From a checkpoint of a small transformer trained on Wikipedia: 15 heads of 64, biases.
Each number is 128 + 32 x the weight over the matrix's rms, rounded and kept within 0 to 255. Layers, rows and columns count from 0. Numbers have three digits each.

# down: layer 2 MLP down (transposed), 1280x640, rms 0.031, rows 1000-1069, columns 200-239
# up: layer 2 MLP up, 1280x640, rms 0.031, rows 1001-1070, columns 200-239
down1000:155119169106151059162075104142131147106145181119109147107174100142124129154149172157150151089150112171152158130187144172
up1001:156134153143133111156145064093115111115127090171129050192101085114138166116148097144101146188117056129164189204123084097
down1001:140169202139135124071175109153129120142112174111071119191117095098126145119153156151155101155144141093187082130104120095
up1002:119110096110184122157175141112155147130123053152117118087033176121185100150097161074213144110120101123151119119137099160
down1002:091138138122112143089122161116116084163113138162172191069127116154060111103109122138165100080191109115137148123168113197
up1003:112131145135164093148134161139189114066111144156105105155114087074131083131115121132157094161078097054150106150202169094
down1003:143087135084112163160166112143116132077117142167146107125158142122091074104136153056161108114171142150114195067148090102
up1004:119108132155162135161119077145071057163141058083102174138156132131137088137127170153149141116160173120157146121119175121
down1004:070104160081091114133097117076163132115188185106113082121128126156209148123124108110146155063134184124133126097150146120
up1005:148135120128176150203079116128131135108139110089099105105144117150142168140139155135080160118117164084131101111130146123
down1005:111116125137076150080173134216124110187114207077164148135175130155109168111111104156116094167145128105139174173108222113
up1006:190126124115169131194149101158101090188184114129137088139107158099178127189105158166100183120080152153113108143160160044
down1006:150140056142076120117141143094131084163124074143152137122090133125125172153137072106125114106156100158041075132161126128
up1007:156125152136120142141121125106108129117164147142098104122072090107117076178140167092158139160081125137102145159149137130
down1007:108051165103123118106178137165151173124114125140187115110095118162111120133090085086145092126133097156128129104132111163
up1008:107148133155155129118157104110082154131104097111122162118097070141177146162101174106161126117151145168125181114139075086
down1008:099106140076124133129190167148193165137099101046115106162137120053160115158120089124126159123083171160133106109108141121
up1009:136121097088151160152130176128161083097143152087120092142165055099138137098130124105149154139037190207143136136146087148
down1009:134148191092156166107168085182130104120083082108171130143140097157147128135107127191116136196158110113152179164114150076
up1010:102121152156154164130132156112184085131142089127134128124146150113155214156118102180141146134073106147108097148178125162
down1010:085147118062181162160162130137122136134130131122162164124201133132100134132134147103211199093111085146061138107077141134
up1011:157164159118139124108124158135146131038193131104116110151176109101137149127130117123140185153134135150135137083083130142
down1011:150159124093116110174136109152091079160107087141186121101092168113074153130159110144075150088108053112106144088168123093
up1012:126108085140117120106174143095106152110134065134091126091144153142109150131124126151123083114103096168115154110142112107
down1012:125118092104140142140124090168076143126162108089182098159129203118138118109117138127122088114152182035121127153161126166
up1013:138163170110097117157133104137156140157103107151125137124072130164172154137165162106145087073097157134122116132068072121
down1013:079108113205119083150157122151132143148110070107142090193140161091155101137136098102091099150132095119203109143144018060
up1014:106164154127115142178113119095065103147143170161119142124072102113107108058139082161098099169071102115103174112141160157
down1014:092103117120132144144141062106121160169119134177114104116104116171156108047089116133146105122157105170174222165037137154
up1015:202131126128161131092163111114138158156104152110131073128085056129076115151150125108121163178101100132131129137151181185
down1015:106116155112156137160180131119148100177064138120153076101138140141162107131063155072186111123113162138176137123103060141
up1016:148163098127150106124103156086119114149107103162172111130123149161087091143145110111103116147144092175101092097164158109
down1016:075158080131127097097177094172135124127188106101052158122127085151134122179084138180100163119110124158114189096081149144
up1017:103162148110084178143199151146152128109127131148105150124124128156114144133190136162117127117123147076157119110102109084
down1017:103157099159062171156101124132153170144061056110134191100190139084113112137071097112107124166134101142102124163156147097
up1018:126177149123145064131132134188129174205126080157107200090069100112080174128157073117189170151135081129066120158110085175
down1018:091157110117158160109082159192045073128147126140184143105172093112103115085139145122127139107095115122129160117170136116
up1019:167136113096133100112137062106139170122092125103115067103066064164142106181178151138112145101176098111163108143114101141
down1019:184113148109117138072090104188117145153132144110112050151115130137177181113168161123150140154128075138207094099086128127
up1020:141134066169136142128105172144132136125097137122126096100146164145068138119074125134101105114044155109066089179085137161
down1020:104060087136144089201100103158156099179158100097147111122126150094177059139189147164086132074128076081128096137136092140
up1021:128101171069134124130148112122131113078037160136102146112135179139164090119135184079129114182133072116114099115115093108
down1021:178091108126079108091109151147138121106128167170130163073119175133086145151151198114123123138147109182105150107118133150
up1022:183127079140105138124153112159057088124089069061215067180111142147121133125197182110119169157079117113152097136094090149
down1022:133160140144152136146149177150165129114087101077087172103079147176163170125112063133075126176154133119143143054126161143
up1023:118145079092154162098137113150136047146102132179124182150115160180199172099075115125122125128191144126176096115080051081
down1023:168136143083132144167114142072137133140090086164159131104086114129113112161095114101171126117165096101103157072117184174
up1024:166154172059138183135119161171179177147130082168121181101094073063162150126188198150107108177110094166166140153152088088
down1024:086139162168156079145110172105091136210189158105099093119163141159085143074119084126093144116186136104176105155087109180
up1025:108162154163123107111128116184083141090099172152146104137108096130157151140153118141113144141159139092142141164113114106
down1025:117114132144117078090102099131195165154125088146141101132140091123137132148049089115174140134112095112153165173143115123
up1026:185114087143094146161120091137113087132130107133130164136108147116155146153062116083128149137129136132094121136112181091
down1026:144063116159146143135111164147121086100117114171159121179080120186117151104121159094101080166146131122135131126150090158
up1027:119096096043178113192094037162052048202183153136124118099124086131097123107059100180153162150101157135119103110180188191
down1027:160078105103197117128127137114115036105247048092188149099133149164181068083109160177117095085153212033054108122117173153
up1028:101113162164139118142148122146126135093128104131160160109108089163136129123125136127100100129122165118154212114145135187
down1028:139163132231104108130099103109169153118121111078088133095129105202182117109112155150130106081108062138143119165132138161
up1029:193137132103081077166196156148139129091122082145191159116082081143063111135217170090140058120066145094077150159055059101
down1029:140109146158159155181150164141142123088101173190123056130118154197032154103153166120138073131134047093192065183099145100
up1030:151145153135159128127066096129125117222154121088118122133159133163097117092089123091134158159125079146129144090069105170
down1030:124187056116098096124144152125173124145145096151113118115152227165123158187195123066133112123065182160152130128119104091
up1031:167087115176100118150121125180120138134118124116182139096065126163209112136137167140131153158127118102093109143176146090
down1031:134116158068165134118116157104163123068076129158082138092157091137117152140045144156126085103107090157112136132123137120
up1032:172111081106083184057067193149157124167080187140145085067124167130109085120176144150104135133107089148117161145144113172
down1032:172110142073140105123154095123115083093165094146177116108125115143125123116131059121101083075161152134149107101139143096
up1033:155143094187224152114099110099123113112147133128154196084121119088140131118114140157141095107142105146147131142130107099
down1033:196143132132097134119107142139088149107127113078077140120048165103104094106092154135094143112145106111091116145130082116
up1034:134167120112084091101100113162170102120121109145144105087125133141190157157130083133175131151079090158170113243141182164
down1034:168173143141095062144094119066067139105101025087132131133168127110128108157112153173129161101128081122164121152102147119
up1035:137064158112127098057132128092151152142125106131079178122115104100136180145136168126113120147100110122141203138153114111
down1035:058149095129113097155142115127144068140127155128096149130105135065120122103134176091126118170126183127107089076095169115
up1036:172098128130141126101093084106069126115135126070087142188147109097090145113104121071139161176113099075133027159121104105
down1036:142122122188098098080177131134114083098125128106190121174181149083128156101100157156112145095094104121148052145108124146
up1037:121146167079071178139136138140092106117096104111149159161124156207150169152131164120125094089092145157108165128171072137
down1037:118135114151140104110138185115143136096140189148203147119097080129131118179114145179089141158116143151117086142112102155
up1038:191120099080090086130178098154181133041130128114146115125173103095127130137123168145103159148159058121161139150147138141
down1038:072156137106175145179150155123094139064097152111126109102147128155154122151132056194119128167109112095124195096085149102
up1039:120147124156170137084127134151185116130182131109153111182126073068148168125164120222171134158117117062105126121128148109
down1039:103108125113092152103122141141096147127146128159061147099152106148195168113098109146157134135128166136157123159140122119
up1040:142090170123196137095126117080108131096154160104080131101113061180141140137057131164194155108181102069119148111102135151
down1040:155147081144081147098108155145152085067126100072186115134105127174051145139177161115073123167083105145164128139172112129
up1041:126103155145112108159145124079113113083124135177104144093121118152116095086122108118147129141186127066069147090089126121
down1041:176122106092109103102132110191183113170101164128140115119099136141146151105103112120157113113110125094166101188086109050
up1042:112086189121145145164131050085182141154106096155123056138119113116106078116116131155140167140236093113152088136132080186
down1042:166120115069101166142113073144137158125148128110124167159046116109104156160163114150172164112158129098190174116128124100
up1043:164098172162154094141147100144125207138133153138150100109098061176151074153095112099132135112111128118171178139108173164
down1043:121170129141163143164092149122155199094123121111131134170170142105102114125118127146148069144105128104091165108100099212
up1044:086150142110106075152157183114113162156121149131092098135108115106130186151138121161084111120069107084095110089107111140
down1044:151110163186083148129101114115188132184144097114151103120153121149184167181049081120197098144156161152154091152175132128
up1045:177136089117135145107083118136093156145103136170074172113109148143133161118080105153143123096099128116158134171118123121
down1045:131148151147172181111082145162098134143098130149133154127098121244159149153108102111127113124062123154124069094161127117
up1046:111133099163147136159159131165185180166125183131102139173171138129117152128134127098097175138091151172145162113146095112
down1046:096116131066131170127113087178138138115165137142103124099148120092116106111147148101117107111125131123096090098208112088
up1047:090172097141151157114174106092120147129143114131134175125111127146110080135171191085125126151115139051116102111144132131
down1047:106049095155109155114090166072171106075168080133124186139212094131118164138146111142101135098105140077101101136166095082
up1048:161160122161040141072138126150141147075147118173114124122147112138126170088154206128135105099141116132136150086125116135
down1048:122104131149152075192127161122115173170095104120040186158171141131127195112118108158194076172133197111157144097057059109
up1049:100152177055160148144091124100083125181106170117088148104147174164113121115169147120134123142193121146125140109048074097
down1049:100129124159147150129168083189163108091101105169126201122107142177163096149135121064161038094118157173121092134108195107
up1050:109178164115163103203111195193116106175128097079066109075130117117102091153167154178165159203150088112135108165126112166
down1050:128098167140119141142072124076122166188133134159123122106171160064156101207141168200196082098131155108121159111158125120
up1051:115125094161103166197157135161081142138129127118114200115092104127084122104121112141119077152137148113095102182124143141
down1051:198128133113137124151098175136148088125095128095059196149103101129151077108160140139144127146109165137115096178129081125
up1052:167139160067070169164113126089150131143136130070084075114117166125157211121141133106103146140150120131130101150185137094
down1052:154120105172110143160114098103123134115133115089182161152157134090153149145153133151145131125164138125075099129069189144
up1053:130093162115116163109112177103116148128110136116143108158084076123140133103126130141107085136127135141120145174208105160
down1053:093149054202107089125134140129119156124150113148146179172115113135088078085138116157111209162098141129120123101181173133
up1054:184137101117124176130181149196108088123106130174107085134114112130079106124104126158108167118142131121126173151131114150
down1054:111148081178156110143134127150174100197170172138129080115128137185137088151176121054153183085145163156126121164072140151
up1055:138162133145133070146100162128147122121180149123099115077065153173121111118131195147129118133111099124132097145114147150
down1055:198093163118113118138113156181144147122137099085111124105170055142117172155100180114146144170111089125150116157148134078
up1056:155151098137117136123115139127139080128108133159122147171094133117174139091088159057136079035071144105105136115175117120
down1056:089135152133138168156160101133171095147083146152075160093119110143129067103099128126161072064129145105137163120143187208
up1057:120177113109090165180096166152077174143095178115033086189137136100142155142164075139134148159101101195165110169144089151
down1057:163119154177126132087131191150128113159099144106181113079120124146146124124143125108183129143093146140173083179160175106
up1058:119134067117115123149161115062183137054110112158138164105153160157147115126117124135117255156236041119096118144036147102
down1058:169153134118150155126143100111109130083107153115143166227073163157091106112126109125165118142085063172069102155044151118
up1059:140133114145098131162089159097101108083141198094117128153127113096125171177120107101133111150133041053139153081132071139
down1059:166106076191080135126127109137134108169136151092146172123113096053126129168143101131142172116151171077117096107162123119
up1060:137138182094103151177135082116167120112144159085045096145158087168092128161218121142084147158102184123129100128101131118
down1060:124115083144088126087161127066132158146165071120124121111123137049136096178124109132185082170128132061148158141177139077
up1061:114176056145150165143154162158176100198082152132075123158168120104128178109122149216097125119090110135062093078110171125
down1061:091064126132143087189112159099112046135160114091100127112054124186158148123100153077162171133100166144151112145123162125
up1062:169135075141153131127140147111135126125109125079075156139141103151110149118121133139108114137159104134174117163091125097
down1062:096094136098125113084111116075105126149135154142127134114136129110144159185091144149103120102091176085150143182123132145
up1063:150155098109104100126128127128100083121173136162112128111173092157119137139094134155125151119139163126119163093118117133
down1063:137116138102120146139179150127128108127158082088143108151141128159126165109146109174149156133103186098086169131165134138
up1064:191136153134148134118118081117130193131134070117120152105104118140175152116143139158126154159121096163106152163085106118
down1064:089121119106087109152159096077085104085110127138135133115082065078169131138124108103082109140140128153101091165110160139
up1065:159079116132084127155093066118121111142120069169149131140136085163125080171059137099129102112145099161108092126107124157
down1065:171080094104098099172109116140125045176180116114155125182124142098163161171183137120132150146161191092129132134110163144
up1066:115142078128148090134147035115140128113123131165114139163142080058164102109141137115159099163159078081144088074132162116
down1066:090134098127118136144115139147142181121141130163085168107189057161143072136162105108126183202115163167092046150143057114
up1067:114171141107168138091151127182144185135123088148125082182207108161082155085141120075121108139178093099165108128123107152
down1067:112161124090113176093140079183118124100133053116097108108077140126145147096097108194141149129085165185135118144103135101
up1068:131114145099094150110131085134114122107122139172115163141125095171106147090188135104060106116166136109135139099148128149
down1068:121098150130139176122082183121114131147132136138144075140099125063133133169132115162183156133116155114179116136076081152
up1069:168092135189099035155127082097104197167137120200075133095080152119140143131144132114154105057106141132107095101143115110
down1069:170099070161125124170179092132169141211137165092189123146108128167075117083188056091200126178070160201120069078120111133
up1070:119113127171124135156158151134150137132143143093163127130100128119154109125146183048160125145126117109085107180101150179